Weights of a small GPT-style language model, trained from scratch on English Wikipedia.
Size: 13 layers, width 256, 4 heads of 64 (1 for keys and values), MLP 576 SwiGLU, vocabulary 2048, 8.94M parameters.
Architecture: RMSNorm before each block, rotary positions, no biases in attention or MLP, normalized queries and keys.
Training: a variant of SOAP for these matrices, 213M tokens.
Each number is 128 + 24 x the weight over its row's rms, rounded and kept within 0 to 255. Layers, rows and columns count from 0. Numbers have three digits each. The size before them is the row's rms in percent of the matrix's.

# layer 3 attention output (transposed), 256x256, rms 0.242, rows 52-61,115-125,179-188,243-252, columns 0-127
088:094128093149121153099138086133113107140114133131160150159143138068127145111092098086139088126116166126085112113117085109091154101110098124163145166140153115167132111130129133133156141109132136127164133092067120144143117095120082093100122129125139162148167118150104156161119120163113124102134151140121133152118153120131158129104125154129113104124127164143114117100105133088173121122118
095:118133125118138142083107140114152137110143131131108097152119136140151119125169124144172151086145149137156148152144106171132098110109110123132141119105152099080151145152111129136147132108123099133105111130172160170131126140091157153180124140176142064101122101129124121140093116117110158141104131133111135145110112125137100169086089150123115103113089093189144115147142107129151122175168
093:112137093134122150160159105126138128091096126117119134127114121130152139140147140169127117163137079145126167123135112116107139164136161171113103136128126136155143116087127141149107112145188137113112137114142128128168152154147149174102176131143182162122138073137177183125150107170191135089120079130127184100102142123140141132098143140140125110105199160136138150116142103146152069103165
093:129109123112146089102132153160162095132168159101141096137142121121133080131134141142148101105141124079139122100135112173130180141124132140129120166109128095145104106135119121173112159138131118139106123137119141139140097161137127133129118170190141150126152129136120127108116155173089107144140136128142105142120153132116105136119180143103159195133125143111115115123101130069138118145114
092:137162124130110146152112123125155113149130102135169174112127111133190132134151144072082117144139157126084133130139160145194149155137118092100151180096120144098148116112114121092136140118127107086139161148125105075123114136137133096141131138168139155100120172146067128127126120109146165141163145158174127133149144155146146096161076119138118140096100137137117147090142124132146115117101
089:098111111129106135090152130139131139125128169095126097100129114089187108153139157119139130136102067102100083135130125109092128128157114139132134145109156171143103103173130156119168111106142164154127102123090129138120115103099140097142123103100133110168121202141130135147133121125129126107124159162147167157177122107088135160105119165122178112100149143113112133118128132166119117126153
089:121105144126085111120118140130136141089155080123197129148141152100119135156175143134164129127149100108116132112138120161125158114144096133071135144123114142179143117116126115119106090137172148117112106147103151164153191121124126119123147104119143165168128103138178159102118144118144090117114151131163090113170111130130104118173104135138100143127136111095130168120121148121096183105114
093:145158131155132156116115122104113147070148159109153106144147154137109099118158121106103171139133136100126157069134127120110153174120124091142127150117132086129140096139121135128120095114145129142118096127097171137124134125205119088098104096139117107112141151135124158091150155137150135141128110102133125101152123129094104160126123167143163105102103107117107154145146125127100165177067
098:139092138122139118107135134134119111125154135101125122115128143149144137118121138109137114099134098136138104175099117104060141149172101170132075113134122142170130139117085125175154112129101120115166125145131136140125117180124087138117160193147132163122118161099134172115126145143138123154150155116162134121138142155126114124132140114106126166069119117142111185135148117095157078101128
094:123131140130116091137134144130140115108125198144193147159151178074126150135115147094094130118123101137170127133137106125162160144137109137119070107117075127154115080125100101131108115135130108138111131135125109129100126120125130154106155110139133135131101124136149158133068089092163105171186099122105159131113163143180133163092151106137164118115141126103060125132113151149134131112137
105:136124114154111117153126107167152155123133084097135132089135138127101104133106135111084129161136124120098114124136100132119127148111152141104117134120104116097179078146126126144140159141105185131073109127128108102082100126138117180096147111145131168159126093083115127074132138141109151178138131103115139128112086166162146128135113159165159121136076141128110128124119142128155122102156
102:156118121132150127144093129140162151127121203135088149112080134175129162128093146144108126116129083138095141092139114151105121145094118101108143096141134115090099145147150099111132123130097131142100158135169112100109161139176113092139124128103079142118138122115131139148122129121117104109113104139136136141130132154148129070115103140127145192106124134129120151163163143157159130111140
104:123111127144122135134155103152147119109127103184141084084134120109132156099078160134144120117121107097167159140137169117105163115126136131163112135157116175127103091102142152083080097123126160141117154175086160122122129135153154103096134194106148116099115114089117139095145141168115135094161138155155148105109131135152126110157094146119107115141125152094143152145148109162107117096124
105:105126154172117109168139115077123136181093132110114122158162128069145162157146110116146162124137141147117170168161137146098106129132109141136166133143135151129168095163089138145127130147098129151148097125149156130159158122124101138169151137158090137119111141151113081156113150120116093170154114122121142174159117110103119128167132102168124092133106128101143170153122185105116160165114
100:111117103165133102170128152132081148143138102141124153134091118152120153111149125134052099144165087160119199142140135097138118119099113142158115103104146135101139136181134132104148098104112108135089140092127163152112145102115131164095143133115117134130116147141114121165126132096142097151105142107112090126127127119129156135129094145164107113143104139152117071177130101153121082119149
097:107128145089133097086127138088128120111136145163117204172139118148173101122166138120180146162117096135123132126105122118088141129167132127185089134171100116143148120137107173152156118148099137108116094097115126122137128059123125133098104151109109080164143143090152178146158154139090149120131140105110182113110101127101100109146105113117101160107121130120119143121129111159146154126155
100:131147159135134129141104164104150134126160151171161134137140137109156110113121083137122168140172145093119141129092131121124120098136152134145133155084117107115161124127139163142140113082134127115114108156132118111080130164118116130169105142146107107136142089081144152138107118149128124161159147124135124089099136109139106139160123116129091107087138137123138113151126101117102149111105
099:113093129131137138175149140100160086123108170115072162083148143140130130101090113141100123093110111147142127137125124077141141119139162124103112175160111127088171102132104166132163138153093114113169108117146158112084090117127092116133126135104099142083154129128097082146116111130118189082132100129148153117077120140104159145163123122076148136136117153148104143130144105071131089186090
097:154117108125147138108116135094167100145153109173064151091162179143152160103137117126148099138078151127123095144145127131158078071177179139092101125167128097134091122153146127150125114113119108121142172116149115120166143100125189122108104142089160157138089141156129125120146128141152130134153139138137165111099146112157141115103092118107121134137172075154143140115117133131163133104106
108:102134097136120150119128149149144142116117074127163157114156087153128179198115132105112131148097145126117119138091101126160154119129109152110157169143161166106148115121124162106120101161138132162098125103112112116147126115143205117152131132139112108099171073139149091093145129080145163147141107136128108136121103123116127112123073092149120131125142159172158143127109089129135147144125
103:130130131129089153118124151128138107114160083099111106104121113152130132089152101099133093109160154128107117126123150088123130111133130103114128130135164136101094102138104140130136095164118157111124090125133151111150115140145118109149123159132153147130114123119112175129117137185119105111118088092150113118172086144128128082129097112117118180149157190161101139104105109132114117172150
103:129132077120109148139138115134117082199142139163135079131088122154077142119183121146137127099098061179107141127147136134120116135142128140109136141116129099152115140145114155124138128113148117120156104095144137126144118140123147120144077124128147113145132109142144135094149124101124117106114114134145132108099114098134104098127154156091146121102132161145181107095127155134127139121139
105:152162122114124150162120144116108141119073129104091125094145111197126136125105145095134126122112153119134104184160137125159111110089138140094113133111114165130143124086113150125144137128092128100101163154139154073169160130081106140153150093128121102101067117113134102099105129119086124138121102115137138134119140112099124141162144090173102136119094099133118153135153123149142093084146
105:100121081120132115160143150152109113125094142103127161113138109155108133110167107113193131147136096122143109093140106149149144132120141149117162107101097141150138156097132152133117128122114118104098084136161124126158086113103116120110130105135123172122121107139142145157158110131148117164117122174145153130153111122138122144111165098128147096090153133102149153057119087125094127130122
103:159115103147144129093094119158110122144155142104154133119137122164130107102071083096117095105150116082099099116114104127129120110116109105122153125118153142073151117127191160109131134104124107142130142114103095119102110135127111108108101137123152102108123155039103153100145090086100123108120138140096106115131118138142135110135149131122106156146125111133116136138114116143156101116125
107:130150119072151126132133122125122136120154109147147148158082107100114111136125145125146139130114165151132141135108085120146105121119115112091161135138128103157171118069116155107135154124137137144117117129107100124121132114082123084125158103057106153130140143159107129069150124139137141082098120121137167142109096102124134170149134139111149116124132101120177177114131151177090160134163
109:137152101145139133132084120121122156141142103108056095125100179165119156160121133156155092083107157165150133123130135116140132158105105104144108091142171100138165120129154138155123146122141114135123089153145169155122112143102128157121166097127107178123141067165145127132140107120142080128134114109073116139099141158139139147085166093138152082153189136143104103138162151107175115158162
114:159110107112128086125134086141121128125155137138131137115139129110119138176132137103158127155134176111113128172151103125160100116146123066113101105125086146164159141120119093063089150165116141115116139146120142167159117059129158142118121130105128137134143104132111110095116157151121069120081134120129132137129115200119150098154147156136103147172151134116126148131118135102120109155088
109:179117113157121118128150140161158126134145139147106127147092112140141105151130119084110097120085133130117118139143117120154173141100154114135133074131140116105125172182173112146154144082145107132130136152151111125094121132152127138121108148113105105102134156094148110137120145108083125133155134146170134131144170125170114114107139114140136156143130135135120095063132101135138121153145
102:086126121073106105127093152138164140137129136106143143165111114133106129165133149148147110147131150131143141137117141098193085139079122125106111122125094178135117146123120134104134172105076126126108139103133104132074112108081135156169163126114150121147146128175116092148174099140102136123137162121124102102121134131146106080151166160117133109145091135124159079118129146121129073131187
107:150164169136123097118144099092105163143128137137142145128129133145109124100124118158119119153135169089131106138148130107155078104095182102131134131087103110134114129181134135146110101112175113112125157126159140138148108108102123139097113099109154120102069124121117158118133113156129101107155111128100118114116145127156126125120170120131107150155188103133138101129102169125134157149109
100:102134178116159120061139100110096056105099144106108133099129167120172164151129112090120120114128114103149099143125129122138149102110105140101115132110138104143128130106118128139136085140109121121131128115165144141101139143116156129128141143143138154118169156164117138169111108117121116145138152122142137187137145125098162144102166107158105168138154129140113131129071103128130097134159
096:124143130144089099125171148127103116160147091155129122153162110124112111147145113136125150132146105138152138082124138142132120129149143119133157140110108158120127141112120130178111091129164090128119072121129139145130103130110142115119147123168161147136151110144143136145143142116154119151172110125052125121144121166102137126111153178097121097129119090133129083080127126070075153122103
087:102132122137144127160173128118140134137155120111134171155140069150156118138073114127094129126158157162087146107113139093144133146123123145173111159137119077139146114126147138133126115069137088137155158090129081131174135117141126158129090116120112121148142110129119133118125097132106080117129145095125111147101134116121131068168164146141138120158145133165081119145137127105153183097135
101:134122156115112121129105149170161129106161111091148134117117186143125140095182144125173116141114133138136124149129105107120141152163157089142112165135098109167087160147131137127159146103122108082127151127116145141086104080111159101107088117090095148155117131102150158118076087087115128119102179146149124129123121129145083126156077133114118158129107165135093089129152102120142140130108
097:138131156162133132122158138143134133138107157126096120104143134151081144128096140107141132128102149103145095144126180115101119116146120156174117108145148204152130124151140107103165131080136122143138183173113095135146113093135061107098120082138124157163120115095153128145124092126120136146137113124131145120116123138138120135131151143115122130067154128124121148136131102112099129126137
104:110117138150134101143136126157134097088143177131161094147132171113110185125093080166117112112128107149136102119134138143098078094103127176125166139128121120130098143147106121120133137122140138144140127148078121148116179127172118087118099123150117116149146153089118092136144136124126100117130114142153102134149124116139104150119131180105090125156096130120131103145100092144118133110145
090:111151144107176116164128124115050107153108127124126107138100159134114164123133153176117108138112136168130152113117149099091139148083133164126163168154124085149150097073109142186101162157137129122111135120144122134160116161142092152116137119170126133125135172084160118139139122098129144102142114128113107099108121112109148133116143082087103140114102115164153135119082132154132125094152
097:127132149126167156171136133125122105145114108168148099110144147108109138133099134127154167128133144104140147105109181187133116096124135154158161144103119108158098111098141168099123166121129168155123117092134150129128115158123162149132130124133103124115131149161121110140196098169170115146109132077095122101165116101110153157100102098104122126108162130139173119195087154164139164089137
093:118135118167188114128108080135130135139091122123112114143102098096155162131142167089108145100123125153110122136150131095106178158137126144142097097159166122116117141098124138106107127154165125131167147140157162141158107138081105155113123153173116107121125096110127170138133129078125100094071130141113131159135152167113168156124137126145124131116173110177084117139152146127104124135143
100:132143089073104167100107141134152103133128141155089104130144081126128089143169149156124137098157139130101133086136125131158121118128110085143123084093121092147132145146128141144099129116140157112120119140097142136137122132129084088112122129116110110159146129160111118149119126106141100118131125105138136144124100129059130118105131109136125080151060142140110100148154114145086095079133
# layer 3 attention value, 64x256, rms 0.183, rows 52-61, columns 0-127
101:100132130120197134130117059159132111144163143102105111118099119101122161122135152147117135127123130081128146088134148105162113180102107125176094171148117140108148115139158165106154117085136151122143118139166128150164120137154156179132093161113166087163137126101100176111146118105153127119108119144156118129140142141117086141170159137136169137123130120127139140121087153127151156120127
102:143141135120127168083097111135095110110121151089158128116139141149117141139132133079098110156132150158131107113112085119133154160147153136164148106127101120132087114088101147165101079158120136150142123135107136093086166163167137137151172081090118123112079133105130148158137149092121141145097135135153108134136115085106123109141086136138161133142155168148096136114128124144151165138123
095:150108155113121093116100109098133127102098109166105121130121105159102118165123158121057173106163161124137162147144116106154122103091168104055147101111153152101143103175092147136135159153106150129144129130141129122111131161155106173135089148128115126118163164142138100132134125125145110103132129084135138131106105120132130126106125141105168165088090111149120112145135146145081164127090
104:103146166137128158110138112122157144138117120137142122146144156099142110124115175085151137128107119134162116139153102167135102128144151114106142149133157078092148165105138145162112142160137093106111134144178112110139153132152142123164102081109111093141130098105180148125125134128103133168161159177139117121147138128126106121127145149128151117169124149139110108136123136152120091099094
100:092126109139105112149124126090126132125131145094131113125104130176123141093098166136144110130131098079145121120164143101120152150087151107115108160099158112137093106107140108122135154133169122138137114146130119123150125165101122095117113161140123119097121084171090136143120157120136107125105149138129166129138112140150139146149140148156128112089179139165098162113151165082089123105099
099:143160127112125127119088161121133140080119120110069097106152124120110109104126129082136137089178102134132125127116142111139166148159124109097085123118128088117102105136117132132156141138134124155186125119158125154145180138176161091128139109091127130148115090135130076110126154100131144126131105069119146111142114123181091140170138166153142110141128115142068131142103135144130126138138
101:145180120094134142113139146140155147130155162126105064140148088129133095138123164124098157101139157149150110133131078121101116164125077078107110106137105115121133094131109136156119144091138103095101104080108124129153137138102156105123140108141163091156077114150099148168075148099155130143118134104112134156073140100109114087086152137174133124077124113102114158138117112074125140152072
101:124124119131113131085073138135146152115114118092169108161112110126123124120110128144137125110156117133124104125107169137123153126130116123154160101106089153142136159125101137174112146153111183108110114099105134147090155123132120129123183130152121134139104124108106124118111124114109134129175102109147142124133108160109088159121126175111064142115095136162100129121104122140132122113120
102:141112155150122135124127134179120119104123121120123092153120180176157108160097159146150137142144118116126148137119130165145148143068125157154137116144129135132096098128133123134114113125139130124108093172137157126112144134139164150122112133127095134161126123119115148131120106111145122126041144085121146094177136107152151154137136168136154129142119161104107117074136103170189114160135
096:184127138123158116100089130126149115092146136136147171115131126130125137095142120171124172127096147110105083132132114120111106109157145121134152167146171109117162118144138145121162163124148121145159114131160111120091115103128104102120128106138122145123171131118087142097137115087108126136145095129104141138136159092110129179150162109136135119139120074086140153172135165164121171122152